Weights of a small GPT-style language model, trained from scratch on English Wikipedia: a variant of Adam for these matrices, 413M tokens.
Each number is 128 + 32 x the weight over the matrix's rms, rounded and kept within 0 to 255. Layers, rows and columns count from 0. Numbers have three digits each.

# layer 7 MLP gate, 640x224, rms 0.0721, rows 390-410, columns 0-223
102092089139100131096177144068152111072134122159158173138131141150127137123084100126133112140112153109144125142171164091072156161123098086108067131065215114143151102128157144101138095133139144163086174140147166062165134101109171124119132142115091113160119110152118156110107138167094114111124133119155125190058139143127110147141083123105153140105086117119122170162113141119164092094122092107175148127104193097101115079132170118078126177098125106156135175066132108136163127141150131124130209081120199151109150094182147121124132120111143111130051142143095127113145125177031173106136142144147190132101108149095151156171127171083129087059154155153109108105118127124146154148183
048042144075138143105166119122095071081110132131161158120158133154119157095101080093155212118197147089133154122117138116196142118127168096172143120134117154126153071110139119109108136160163128131129189191148119122147102134170128132186140101087106155111154090149092114138116065119141191091144144154127147137090087140116120138110145138135079098119150168069067178105056074119121145120158118146092123149162115135114142187147152107134141081148121071141090102135159094154149119157153114102080109156064131112132106177060129099122095094145093158111106145115156121159125157141172088121137143075133142136141147163091114015115108144159133099090091183071181131141116119136167083121093
121124094210131123069110154134138107115120172140120130109149121152127141077060159085142123109091155137128143110152132084118140141137192157110130133123156138108134172148100144159155170096119069071173163222127099137146193144129084094114157154087154121102169149149131155158160071149160143147108074168151126162104113184150113099189191110187124162116139088167095082128134096126199150142137123159112176138144105159150152142089111144147035158108176075171152149139090159119136092171167126108146141079143084161132116167136121088163111098094099157111094124140127030140128110140114176163193121122146139124135079119136192084121107137140143132041155144137117120084103113108147099186172
159139117104130126128135176121111168103118093167120103136162100178127132115164148168118108071091198128124092089187072086137111117151103202125145148128133187085157110086122167156121127116153074103151153123160193143129145104201114106144152184177197166062164089098160069088138120036150134140131087145098162072149111194155080169125122140091094064100159156143095213133169151049113105145086149148131141134153121136143104127077168098106139095159156148123078172091134161186076153117082146146179184111134120067124107102119117108139100169160101132126068154129103130103149141112078158148171124097122145152155121079181104143058115086172127155163116088122099183096081150190154100122136
124121131094085128136149062138173086051161084100157059161106094152102116171087138143152113089172172116114172146141115124143100141098167138151070089060103125095123100145133139085164064108075139187123117100156162109122134156124091135096095114072123143112186128093194120141170140064143180155132164123132129136102105150144152112128116109153108134148156181132160158179060140176153186099085108161133149113114163173177107119135120114139162107105121139159090131056158092142145133100115123107121114125110116169192161134120117172139141125160121076131139147115151092154076157150102064097126157118091129131095126134144109114145126126146109115107104178151095158133186125111057102167112
106143133117155136151100152092164097216165121122081101055120144097164149150171157111099103111127157159103135140019102157164116138100133150145150165136169163120118138152117129174172113146078105116128109153134117124131146117094134123082153167142167116186173107098154150163102138083113148174127109115066118121156120092114139079087125122185119135145136098155135116192067122091114151125123123112182144092133141150117134095110105133100122108136123157125146122169099157163127142164145138122124109112068139102118147110094140134095132072087147139096142114090087095165077114130114089116139135112154095159141119163116112092147123139118137110094175104133062076137171134096135186102160
113105117112168104140130100107158129159112140070147129138151207155182185113155160158119150134117132141113083135142134131171092102178140127132136137109036138070170093116125146144094092109100074182149117136117112090062149138222097163150102167155141143092164115162124135120147134141175087148154118178087152109134168051094144058124100142125136081173047051107114123136151128134058122096129146103135140183152161163185154155114087088147098098166099153145155132134180114124164160133108130131151163116081103210111143125140145137148074125073109116171138119119111107120142113109098156106096124137120130158144160141098162150102126089120098111141125155098151140133154152137179184143180
129138088092129082165149108164168157139126156127154099152072135142109163134226150172140108091163130133048168103124104151153174075143099106112106213113181113113164114139127107162088105089111079136120119129123146138095201136139113100107143132164111167121084176146138104145132151097131091174108078105118125098122143146088111177154083111091128137082136121146102054138102144109092094069154171143118142171124148131176117103170129140143109103109112179159146093091148069147141154114152128046139144079120093091086193143103111150133203188101124095160129102112142134140099126117027152120084167172117099188172129097064117149093125164153167148062174150177153102115144102091123117162097
107137113121112137106109171110099153156130084065154109127137150206201169064128138127100105136099079190132099107088124081115128172151087149127141112121067155102157146117098113096137145113110120101169103124156083148143116103134091110166176100123161154169122013124063170186132125144108078147129137131141097122161136061063143093133072111187183064122122077147096146105109077091126179111120178155108174112118117187125134179196103177113121123140164180146130132073149134160089149198124128144091146046168147155114147108199176137082109122125096086122149109114123087110061120124107177101143103125137163086106149172066103137131135109164081073162118173092184158121153133146158182107143
124144168138163091160105120156084146168163115065154081081096180151126116110157131101129211146171175099059170077073140169166108151114143063151140184126155115115154071132123118125115125187096144116091146087093165106132190125140156150117155153177115162102156116126178151193163153128106123178086122100131125121123121109125139076138125179148148144166159158131106097172109194064165128098085121126139161083075119124150096129168128129154163093126105098105133081113124144114070090172123067133123074165156129110114184081182124083175138133063117140099129189080102142193136152097088104174129127091217086148157152114143138110109127085126162073121151167125098097065153140173162104127138
159133161123171091146118083175119115183156085149148164149114114129141128093156123119145150080117117146112119106109144038147166080148148112142131068125080181101168118139143090167139091110022140171102121182126105156086150168141113147115174095150149053094153105102119138144186075154112136211114075164151135114155060126083092107167104201133160159161123153103097112123111114123145116108091154185161113140125148142137097194092162109124098067093138123137138099096162174144172087121194118104128168103110114176132121168050132177131119102107099146115120092106139122170137105150134102172158116146104120141120115199087154159144128228087154058183110063106139091118168169091124166101094
127150129103119132081116109155159130147120091112074031156093131116174096146093169158138151120166104173128155130123140121166175213087176147108148128102135125161142135114132118120110128119100136162195124112170033166089110183165099055124154115121119172190176142118111178144116100130107166176187131119113113065170165095105150092141077159092140092096112149090133143172134114080118150183095115166188150122077170100136139136105077117157125091135126079138127133119140139199144139141125192135078147145108171106136131139168060128123099141120113150148150119116067089132125086138083114122103098072087105120164109117125127140091134176147160124163151193127069143165129155166171158103093
124135131103129126136153155116149126086151054139131114114036144108124081122143106178101158093166096058184150174122108156154066121114147114164121143115168155167150143073141175136134174122067087114129126123066139179075126175110166133141098081136142109112126157128152106082163146057091127220120086105129140169168130129137175168162150108142099081148117114181096184170133143154165175147114125146084097113156172167129132111153120109143127092144109145094084140140127112121100137159121118138180103116143194113133154083142108099133085134147084151124125100126110136066115158101200101151108130125073111149183123103121173125116113166139100173087084139124072228136142140152102100091108
116116116086101074151163076170120104115150118177134135147150166009084175099157140117130121068060133125162107159084068121137128140185073083054177104109155109154135092100167146096085171099099123123109104171064125192145116189154176088134126100130141130154121075176124081118109121090117139164054093106142099144107132163121144119141184155075164154098085076140084138138130122138123106159130082114113164150030126083117179086157137123140152173131174151175069141152183180129046102134175156083122144093121113125122143111054141079152222144138107153116163103148138048131169126154100188138219167077132197136163149130160090116146121164107148138108119136146081162080197189135114084107122
129158102130073159089125104121182165149140163142164125106103073126131119162152146121084114117120118119162071137127106176132105192146096143174172176143159166096098133152131176113088137153120121111174088134116151083106067094150117134085097167131124137151122077155102174101140085137155147103110161116126153150113149107177077109131121108093163181168102094137111144120188123168112144120114117154109127095135121195179152134170131119147159087109189088158107142124098122098124072201123099102106125151141170152175149108109070127129075156131100152090136105130091149145187169080115141127066159047125139111080164158064197148088076174137136164105109098119091188118167121131154145129140
124099074183085115155159065081129113178129086110116127129089120124102081114134192129061104119114075084109080153172209109129081124114101150188198136146143101097164041090100119089142106101119091209113126137126176117126066149145145115133165158148102127089107076109177065118100150110158028155112113037095114098119092127069131159130124094136146141137056099132122151200147118151123149120113150136092141095152139113149124121122142111150157095085109162097132145168098128082105114140106108163135163120133138126124132109158155133164071185042077100100091076100170144099097069114162101161123136115105123149167178128095089190162086089139099098121123094129098154122136161096129099083107
149130114119118118102152101134233114118106088104161123124141151075071098139155123107127119124121153104074124106045087055165155169139132117134173161089094152102114113155171091134136085161166204113124132094099120119098165110186146044088120140153073101113163101149138134116158123126128115120172106087099014122115159143119149169119142148116156124149126111179119163120145156071147133182091167123114136139170095150121147130083129129066105112107116141114156110135209131184146077096132126107119186159146209127163151147131080191110158095104098074152118175144133161136119110081132129094115089144123121124093144094097139129208146109115117125136152118187166158126120097160180140146141
116155100112145119093138088138135122175116081112183110177124137084090203100148173138162151128142103132129120155136084109107093163074203141144117191135113103140160095167107137147173128163107121091181180167082123125196089151131130118169113137088088150075111125157107077150150144087107148085130153138140132136098129117166168127124162184118071141127122084121119113108119103185177102118076165162144183108156154160072143173103147114107156082143157103119141153141110175188090144132155110110186160150078148190150161098081104177164103123071131133106145083160120138121163138094200173118120106151096131141140132138131193156139134120143151185124110121160155150152138106140143198107099
090145088115129118120194088085189111188115067167106095112094204049113137130156175194118058061148140107090130111123151101118179136118187171181128164149088188134149164123171108078108069159149135097111146096091090138122122030151095150110123107154143180110185115183095080107111095111137086150163098137092082095140129131153166120090078143125133120141178127159067108141134118160189153126179076189109120073156128144126110077138143172162112137132133147098105156170141151141138179168109119119118179128129183157098177151106187124155151136163107134144174116094156066127080065163088128144112085117097123101102095103125114111103110117156114164094143139178101069185126134122122103141044
078089155090110131151152111126145176150126127145118119097130139088079135172079169119187116091151139110109193150107087153156096172136149058097175151128137134061158205138094109124145103156091130148163180102114105165142122106095151114178093200137133117110163094128082124153127163022159099113092098125110105064163127058147176112114147144093145114084179101127127151138127104177136141121119173100144083139116096153047138136121133131097145110141102132089063166082179140090101140122086130121121124114093128178129143124133182070139164145142134172056108123140097112090192125115054123129112142097091106180113153124141112093139112165175176113104103140118053101158127131174086190176142
162155106184119143116121134149115159147103100129103193132107168091110150141111115189099140129093105152142128099119165113123105125158097180128190120076134111125143088133144158127070117079121132121129121112083153068076157120132155134125147153200149083083086110182139101107129114086099175135170121101132152164128113195052176086121107179142171094168186116137069108142074152120159066128150089102108095133156191149128102092135066167110129121156081146128176158150199091097111168174087140131144098104123132040135138109098137145128185130147067081111121071105100115187130127164140161142120184113105156138109157135175170122107127104109127173185144165153122098146143131104108197092155
# layer 7 MLP up, 640x224, rms 0.0678, rows 390-410, columns 0-223
140122098142207129137166168125106187099114095117163149101122083138074127114137090102134096137107145137105158098142136102149166116117152151130166115137109129117113088135141122092094121082126181135140175144163149140147181050131101112055121105132109047082052106102113140129085102178111163072127089078164063106079112180111154121131159138144120134121100132125140158089157164108124091120173105102113167108109119171123104072170163120125059139147120118106122132104069127120126104130101138172083115087102112121110114133099156173098135127148167099144084116131087108149193106116086086102103135178122136160107150082176149072086168125088126118121073131165146130133141117042119092115142
098085091121145123146181075087155136096151119125151167105166129171083125104136122113089092151157191054150134170157126120095078147134156147201133107126114106045114108085117155051145114134152040112129121142120149114147151188114116129183152105101121070130143177140140170101140138133128095138156141192121151176100100105116161166160157116127130116140160097111126136137167150160151108147132147114125108081147149132144106080211150120188083081161107150162086173131196063102071097110141071109129106155124113177171159074176132175121142191083108189114174119111116153117111123136123062179175118182075124122098157130120118187114102152120137138148153146136123203121119073093145127123103
136127112143112099114153160136138168156142179164184162161175098137124084120166115121110146136080092121123118171134149102123086133083106153103094149126195065170066064104127069162120149129130114188178145128087138186082102101082174134111060141119117120116178146108192144171117098104127149107141129153132129123060109193082071100099100122094149162102104113106114082084099069111158165112148160137164083162056099158179134155142129121096138188097149132152044136170142102108116117087088101098149113145158131112155127127098114112155112172160126091088115127112158148073147121145093120123107169113191114129189117135107146156095167142153118128094075052083149151103164109071130104118124
082106063147161161128082056088159125143125089089177109088156101157092115134109126111107110122143115126217154091145093161159114146136128118137134088206131121107115129113161158148124114202112111125146058122125122121141176150124142130106118175077146150140183119085130158139143129105133124101171182110094121146128110155150109087151121148139056151083078177071126125164163138162109137100182142128088173124131096120123123100143163140123146094101168151116164141207170187149109181142086078110084142200148123136160206061094119130092080108161129125110166144158119112120145121103095129132068079116061096135049128149107112130094073118155165100172072128124135065117147092133182169143155
165145181138120089172109080178173170163169165076160113149085180084169084111149103155151120149188069184161150089147126140141100143113112151123125099151140160144164131122201163102184157190134133192123110150167078074110133162157143140167153059157155118156102104125102134120114062121138078151103115141107141131220080090086104127134148094147072150104099102121118137148161162104127076122163135167141171143150191100116148153088130074203113163107149123093094098145112094170126104160190159146094133156124120169099132121151169114116106149114136140114087122216109144122118129134158186131207124160085128125123101108134091104097140081169082153137137144082181154124105078150102149155096
097114073097096114111084113094107109144176191201147133072125074071128178170061126129140129124151134137153114137096118192120112162105078152093089158082161101101116139100101153122167111122172126199095099067112182175144137115071168120111107104068089150100138127146117108064130177127084206065076114125098123151079129119148133164153144130092146100173089128102167133105127125126113129141124166110141145121097142087100177125128173111124215107131174135115147165154123100070130116164099163123149090155103108091093139110170113111118110133175171061097158094176107127098141165115134094122184086135128112120110106083129080164071143173085101112124123098139147123102166149113110172116112
167131086177197097106143063116100184139062123096171145186114140167143112175172129169126107159143140124087166153147154144120103098086114188149121111087096154101154143180122158101142133106131116097134134085124162081119135100148140158119073143099111070153025097142124167115149154085127034143135130121076178137190070119151114138128124089144092163184057132058162083146100101115135135137112083116129169156186187131160225141072138096134127202073088152088119130110149080125074108105031151124121090118134103133155110099135123123186127143158139085107068097155151154115112120074070139094128148150081152136117153160107128149051149125104113142175132040135094162121111055105110184134155
135133137130144167109164120139152124081129090094079068104155122089196139216111093173197099147176138175164120137158076112120101132093167105136109171126103100173123154126154111138155095099134180153103179105049107102147146187096093117073134131110170124128081121173133121123061142149125131182137126129089145078100112173127156159159081145100086177143138135193150113088129128091134164136120086136073121117151082159150144124155120094135111150132116139135137205132174096157113194138124105076071111095151092138114126060136128078113137149174118058097106102237138160134060102065106155121111153107140150197134120182051154113155150111148152101155134135161181127162120076112124130118120
102086130175103124182139091167123133039166097144119131124180090072096145138137096046146138120144073092141168160118113176113159119137150102110092194112175147106147112137147133149154126076140105126076145138059122091132096159165162155189034127105093116078189136176105122123088089115119165171150095145125122154121164115126171107153149118106095128126076161111102125119175139143134148156137083168120089137162083134166118116127075109143077124116122119114100097070115151169101053197123114156169113133104149118126178119170126175102108145166102157186082173154106120184147091129136093085154110140136142134155083074160091094185131137134115076133094125159081071156133156171100127161074
133124044188107129170088089124152173128148122142144115161170166196145175148078090184124181156132089129126131125135156163192120180115140109099171167143109177097179125112103153165118145144143118089108136123111124129104097114133053102195138171086119127074126187116096145171121106119060070115106104119108156162122132083101162109130065105086127129122118069136123149123139135152118176127126072093161112130095175107095159130156107133135162091101093146079082148143189155157167165134111103146156160166102100129094124118113200115144154214152106095099092110138162120138066023174087159135135113127195073130108162178060081148166088113101106091141108109177110106091110177126101149166085
103106050121115145183129069136159132169116130163136056122079096096117193175129157092078080178099115194091100138139102163132092135093120140099101129138135102145104107059150128141168066132178156090151124179086147116122155132107124086154083129155097164116134127110165120123173116097105186118131092155148116181128096169128141122079142058203152014078129107150092086165164099116161107130139104144105135143162099114117118085150109141059132159139191115137089144145150098168078130131120098092144106108076111131089125106168109099130173106123114138158149119102106042089169177131201125154150093144098057114143114075137144055181071084107093166075140114103039121158102119155082092138138
114089125073204170144175106154135121166177146120112107095148138136113111087119102131157136117095138142112195067113182112133171097210100087112132176190114161149117063150159149162097135182116116048089103117133174182175163092167162160115126102150178179079122077108052097119217165143158075104078130134120099168156071147125109110086125120067097112098110136130132092115158120134172139097179076155135129120155148168100137085136097093152126076196068162091224159069122139123146136128094164152111121109079143165106104058079182118115188131099112130160099099109145113142131136126175110084163141133138151153170151123140127090150086105106077131133164202125139147118136095156120104127089
063147144173154139096126109124126097088177112153151147118130072115105136128084093111180107130147140150091156122104170153147068115102113104134112109085096153117152195168085164139124138096141149135139080092142091087116146125170151160149160141118110155086150154125171124102126134104120158157192129074101096070096082150144087120164059121106146132101109157185140110195141108118121158146119150099124110144141141097087116147078106130145124122066159146150104142166153097115102167156170062098184125151156173169140122146100085177157137104090137143010083085171122128105038158133110164116079202190129215141117102089101107076116125173113073150077094176136079139167114116155086121112137
115105124140135115174135105095113150118172065155104112150121159138102160168190088164130144168117099141222164105159162211118146138107176108118115087147073109127134110163157099125134076138105157163116058148222079100162171175062137172184109075096135164152143150128115148139099102142144146095144096188061147172100111132163227084120140108143106096151098080095104204128170089122095168157133112124095137100141131115108105099109141129128134054084140095164114198149137107160136133142092159098153074169062102150133120124177123089098121120134125068089136113111131151151126098133084115089100118104131108131129134168162179123097133127134130149143183173137125122140120057140113132110088
132156161074136181086088132141085160088164159124115106150154152145132063125183166120158117132139118151119094145121151108127127187050203137166073121109136131069120147134090174149152088107125124144221164129093111141128174065094100142130104200105165130101121154189176104122108112174113141151171150110170111118080118116146141104065106142069114079181090090107138134096135073146176161098088121123165123154125153131163146129157124116148154168120107083138104170106050090190169120171103139121136160162125092150137072109152069172147121128136129136139076084121087174159115073105156110139184220151145127106132191145131177165126109082126149117146166157106099143102151134109093119109150
107139139077160172139109163081151168158130147067123115123199152159128108094140153108120159138139106117113111135199089133093151092143102141071114137146176116058112155095121093171058175062144129112153130181115166149148168146155124083129135130164104016107162119119112121174104108134108126096115119101096149156119060111139126130169136162118140131132191106175191130133087139103088121111069153097110127139108130167113159181160118139168127083096162163099144141104176114113164124125149184113170120229095112130176083146109166127136102096143157157141081109144123122105087154129092142158145118164148144101100114182113168186123105096121141084128203135122136053129125123222215117170150
134119162088139133139105111167166135184152137143146140078102122129193074147135158088138117134174080105167075115149149111124112086167147089152083106139102182100113141175115152162157124122169105098141115098065097096119140112076130093104146133107145102182125154146179115171102128084127165100140104122109154150175150110114201115090139084123143086141125185128106112052108146148119093087157126102186154145086065081099160140168105086112114170091134158124132185166145226152075093079152103155120063126170133055148117152159212159167111164118119121073116183098121153191079127116164115051109097112119127080130149092108120100078078146125158121129122112109093177151123100140168139163116
112169063089045125100162142153163132126146078151199107072111120125124148166145087124088097099134129089152138144157114174118139087183137104102110071120149126107124142206169153159173116157088163081138150126080165165159159113201182163109146182116109103052108129134108108097106081191126096059145120084088078064142068141131136139066067085127185092131169153105122093106099147150147176165134137139096140146109078171127135117108117096115184111120151034175109089137193128076133131103126096083124178127104154137131122191167142141144138170118087150130099140129153079106132127095142148130137146109165088125134171118091099120060118110162136112123156133129141147106101131119113116118126
101167110075151150175162113128147092094115152129100106114126112150149194035094092159102195126101133082127167105128076155149161137094131116138114144097170157147124125167186144154155145167145055131159120026121131101096175112176154129167156140092097091070131148141146136046124136178134104184051108151174135109166120159150066096121075154093168090164146149118144069093117076081125169056140125098144134152127155143152124133122143098136132117126097106097130129165191173060187131111097185117088095155124149159100099128119132119174093104173116141134116126092120141143178100130097053130099082168130066093128115211066131124080204135037133114107124146177160141126111132140128134144102
108094100128157132121170135110103117123120130178115137131130185103159091079124174101195112133129129137189128133153155129150164108126096142172128183158129141093142136191138103130166150148146207141126048129137158146098104143092137142136099081068141174184131148132187155108122068133193101126175121086100106073162203136126104133136174138142068075164159073117125159095144144111107169180101097202118152156164135121149142107070154195120157173123159141167116121103149146119133084132123137116127100173139110138036123135133126091136102131117099141117119151161101133121082053183164079094138148089189117151110131158100142122141090136114170121180099076138148077149184091132143125098134
055116085111144164072167144132104143108134180131133139128107081126140058194089112125139137108093155133126078156109150133134125157077169139126138158205144107140105044067131103078169089171185166114088083101119127061148098119095137035159160110130083117167064091087129132079090130175079119115145136167161139123131075088154119161114129140129142175121097201124116100169108132120120114126141096097099151167130144078140131075143113118171133129084163112060143159134111126105085159154115214092125117114124110162180131128132142120110126143084121121113170186119150153094115126114145117102089068096121105085105095106114106128087137170109132125119115165111091155122082076141126133166122
# layer 7 MLP down (transposed), 640x224, rms 0.0686, rows 390-410, columns 0-223
103189165066149093091109100153156103198140090101145132157115197108118127138236125119184127136215154123081144130112130144132127118170151133138121108136151125072134168168122124165168127130126110149078078111143056141142099156187131132177164121127156090132147121088146099155117173111109123136167120138159119094201153168065137144104169124170091186150155114125135158112104137094110160136094152114099096123091094147157114118113109115174107098097087158163135120150167113132119111134128098134099119176113075125108161111127065139145098108172124182105115085090167161115100120145159084142151149087133112093092123170152133159124120123174211181098139162092110169136121173142153132091112
099171147116110164106117077123138104107154086111131101189132074126071146152131101161135127103090132166110107132170090138109105100106083140103121099066128129088094137134131111115127089136133210115135101174122121132105142162134121061153141079106125119191141174069137131085114130135150137123176117135122130158143130159158137195137152099129167133112159127100234107082154146124076117097146081111147098141129102165158100169179101124117121056166155136116160114071199079126144051075123064110127117138120114097161112138121085169134125130142115154206100121086092132082123078142107118098161144116135087082134086114095143083117086154161199162141187174177098212105118072065142154138165
045181084108132086187139164108150182162176142108151125183077133134150100101098096113151179080124128106109130139138150116098132160105095172073083094065093103126093134156129127172131129152114156146165169109192055133125109118113066182158189167087129102129140157099121144156131122150121102136098111195192192233131087156168084150130160139149119111101117105156172128169118111151120118097127124149147099141152159135102105113149143146101114066083117193120096108105129143133064116118185135103113164139134148102139165168131091157142092135139139080122130085153099163120204163130152081162110117129172118136150145091135158119109153154074142088207120146138144107125113120172111139111132
146094116072170133119158119071118160092133119141196146144090126093108134161163142140096070104173184089159121158100129128177160105092057172107152120106099182173116069055150103106064161163137145093104094095152143126125113111170103134142105109152072084074143102118160154100109169095185111140114115146149121111135104116186175200125120124153104160054096147216117159082114127169103146079063192078099143138131151119060129124122134119104185101108176124029101164167096146165141164095136131165187126104195102058123127108160130151160124143132129123124111117128072082103124092126115144169125087149146076130102136132137154147118180158115109145113181116161128126174122127146063134142101
036131114112163105126167097146141119107143046163144162139153140105050162086094119100100112099117093083155164156144171119104065130160149112133091133154083130210138130143117101129028156127144105140127130092109151163116205135146133120135146157125106135105086217126076141108131130188090140158148112136127156121084099152110121082144105163103163192121144159153065143127166133152106156085117158111102113116129133111113173220127151112101067140121110077142141070118108123132145155124146100139150194149151130095115200132113127160152096170125197146133116102059147085068166091132128105130150075074079140130111142103168146173129118170111108102096124123127129056134207142140125098075133
115121154096157136141120185145123115027162163131168195168142159144072078105133079111112125104132123137115120175187108090152075087133118116106142105116142097120124152109137098085120088111194126160118104124113184138158157126111110170148077142070087108071105146167110176118187109160154168088145140158142167163078130162151122160174127143111108032065146140124125126085146132136115115143135116178123145145102089141146111176132158104100130146112081072157100127096107038166132149071135063169147171091168193136131159096112099150126125151157113090157121126105116154115157129135155109121116095112110126139129125088123116120118101108113164180160084132111187182137111119155128129140131
149126108134141128134092137139086072112187156159135133099159105133074126159107103138180102168129109120171127149174164085090152147093106148075114119120165143131123125098158135102152129140177165150119163102081129120112114072037202097130145137092206120156103158076184174157085173119134204124132166150213145164079090193129121077087084147147080117127089140104134110113122110129138124140167168142171102092170075166101169051123146138128064195111177162132102068115098153157086163135163158116156148185109122118123107157151104117099132124101224107089198091165129161124083161110183086143195153095114167104140113091115101121123145168121159133168082105172066101074120153128105116132129
119134140112163168117131127153149098128169131103176121147168133094182139138048118124092126255103122144179140069125157173145088160095179113109156116121156171084099131093126145133108102083114141201122078136145145096176084167155110159147165088091121186106160083139136154127152160133110101130100098065139152119149153100147192091122143113112127116165141154153170174148163186125184135132132179104098053109123121156105059197126149169090201135125176155122177206135128166151128182103108095147105125164095100123135183133128117140155113155130153097169095063143131157125124089176154109098154157120119130083147079159142129164128164144122176135179148094104078091102132112135091165086157
086127158051066144129141160130148138139124125121124075088130097137185101119081096169133080131155120169136082177080180115136140158136114103142134173116138183064110135143135147168149107147155115145161042132161113106161139142069103120126158071094161079160116146162095160138134118139152135156168134102155154065140092154145142081096187143145180106146080097143112113148123100084176097127155124115121089066100098172091176136147075140119148114095140135153181202127136159090079145104149167143036119114134168193151123123147145087129152128100169129139157098154073104149119088066144185109106105116147130165120108162129077113114084122181137073094081095152112114099139098183117104128153
053169105154077129097144161151135135172087134104122121118175143121123116104083119069130145154119131150117112102143143180202111142125125115159148078133103151092131244148092108151131168104116070089151168118138120153126144130180131114089146130093131125094176163170203175196164140160156080181101078177149144113129161215109086177144085115181140129132147099093211090172120108114168066154078164137169139136108112114113084078162115055089167114110087124092122119136115130066125088134102094104186175157140114122135186134091161148186148118128121071105113109141098124145146149084101137178146118111135140131169120099087086092138132063151103179118099120134087064135092111131155110110115
135100129122162139176185045114132133149145094164124098150116117107083160137121056090131173057052134122104125161122109148218119150142102108101087077173103179141117161133137112118132081128076179132129128134114090099168166062113081122140175161103118081100154135110117159153150095165112125119099124191046138133143052168139161085192140136127133171084143149080093125144105153143164103098164149085158128186160147148156118111118184131108120089084119214105161056104190083151134107081100127156153181093152138156115151154156161131141137125119121155137140115151200157116159145125134106138136168164155125179155177099143190107175142150166195095140090129214141209108121120063102138155101
110118188149131142075122055102107056129144090097056118093120155139144130129097162163120143159132091108155151094128139052160096133123130170154161079190075098106135078072130133141076099122096139187191165127159093155081115171100112113127105158145105151162131177135143106080127103122100186162096174133137172101124171109120145166171139144122184122091058102123091135126123079151103114110145104194145094122125116109185128199165098103162062174133100129144118089149110112133111118124166090121052115102139158185115140197085070120143139142101142094169147154145121117075131128207157126064121103131117141076111108106077115110156139148106093151141115161072084142143089154103145130085071
091168113118127138158105128118115131099102122119150078128181126161114152128135138176128106177070147116095119086130138159177107160133118131150156113128105112169147123151112150106148146185148141127210220164030107115158090112066148180071132101109139137133122166178169137154125124154142147120155136117108109131173169152126048111127129163148147139107164131123084087111100089169115125111162114121114121144147136123154131068171133090121156079082191199088142155165133058087126105186081151084176182103162135174057086152132105137100168191112155167152117144121097116140048139136079182139134117118089134148089125094169106063131125191113150114118159175181124094134129155159234088123176
080173097137148115095116065101122169156100149084114072120141168115113209122127073136161121145144164067178149120105147031093160122135148144153148065105100115124139059165131104129110147108136137113074121095137151076150098206150140073143165103164094142100152041070111145123125147198103085123111067133183161113154165060158122108129158079137097138138165143134137082138150139130122073120108170163116147103075132095092150082095177156101180071136134146170106152128124194132127116170154149112122070130082150113137135122080112162119086109115094132115065168126119127082125164143132117089184129164111157135148105072158138155130125173151160085094121146095136128192078148142134145095151
118175136146136105104125165110132210160072099144136046119085124132141087157103151142129071065124102136109151088164156145088143136144130163130139116077120103182146129132176104158141157135116135146132153110129089047176157167111066166167145113156133148125083159081191184155155151108120048137130057158174097117179076129087070129080138130094094161111143199093131142162120092165137133162122112105160160151098131125068102105117112104135118083094138107056120082118185113128131170089087091164144121128083103168145110180133109086134137130139147127203159206082118112105174175103113117120163138187110138159177058051179113117100133083158134105116071141139130116137144166117140122135164
140160150153130129147206128136161135122098135131110139159135086045136099143086134135087148080191177120145172118111111062110136112111167099151110194163142130111129160093117122163147217094201126132162127091158143144171108062142081118092058147122120098117091080108103117106117157139149141170169099121109116095185095163073145112136071117144168181169158120140026110083116155154133089139108075190147122090108103105120167171109146114130144116139146158168184112133087120139139097122121159174121158121120089109082209098150124115100135135108096098175110128162183112105106110118110062118139101100161130132154058156122062141092093158132085134137176122110137150118138167125129093115107
099202112127133163137181133125165136136129080062147118126167098055152086154076102154130150156146158170105077136169144117090122124106153126133167177109113095103121146161167126132137100107147128069107122123113119151142126052136098116071126095128125118150131122182160173087123097160140143080123202066126178078096085136113074141170126156119142156158107140107199120079136191065144097148183119143078133095034134115125084118173138129122124116194107163171113106165187148098160094117122125119097165106116151188123172104086141123131184104133094069111113152130096093134085149139159165156073126125111140051113098107122097048157156115144127131072190119097097129123116116117128123082122
123122166074128117167196148200128115086134110127170102114092165084158188170115149126156083124115146164069155157110130141087081154083109114135112115147116101150136143156096097125154115116146051137135126206148112118114110081209042087159118148090120152152146173122106168083102134187125110144121153116119156114116164140138138185119164077101148186137072146154172109145116172131125175078121121121158101125131165108160141122099138119125146129129168135107156094095145108154130137199179071163192180118144119124174173165131116117106122146182165155186057115149130148181157121135101152142157085151164106112190143128101138094121125188125063160123130161163095096207120086118137124151109
148101132148109166101224110100092123133108153080161139108105164129174074113107167096130132192179107109074162178144194126125161129139126117139162152129085095209115138126170125097137133150135141132171183122088138169097148069121122141158147094128147105142152140087137089053058170119096119129156124200141121127081143119122147135164060163170122111156129168125042084089114076090099119059127109151093103148152192112133114125108164142164147073113102122151156149107090174095148144145147115124170155190130110099140139114144145139055147155055087121134137147130151165237151118132223124166143104093096150099117128147116099123047139108109098078102116122101172081131149116147098079125152
159093148138111130112163132190095125142088126098159115163076121154101182112085121157153122026140117138081135188098149165204086140096183135100156109110141156154139109135138104121118153097135071134071083144132136102128162111116085106107115141131146132148090089131113158089160138125158136083155112133136123148118113175164102112123157078137095153128100110141162101093150192160108088125133150193131185121126114132091137105196092075054126100122092127132074107185117115129097155092111102052114087111148087170172066116124183118094126106207143124137055146169084060136135150079110159174089146102112179127072109129089143152095102141143102107098085135198123136091101215163106149148151
142170149101113076092139084138137211143161125131183105110147095102206105166084122132114159092134124151096173193093091127118156111117135074062130107175111121150132111163133138188121151212096123136127111116125125078119092151170121148136137081120139121100158156148162138164134141113114135128135133132174155090160149132158108066151121109120107125116156141122072191101140098194143133146130182137092132103142145148131098124150184148123197051110117102131146189104153138172144044181181117184140121111177131153111118135079127133159112131160159132168139150163144164163133182154184131226156124118120159164133146121127129144143139150111123115120110134146095107123138158160175111101140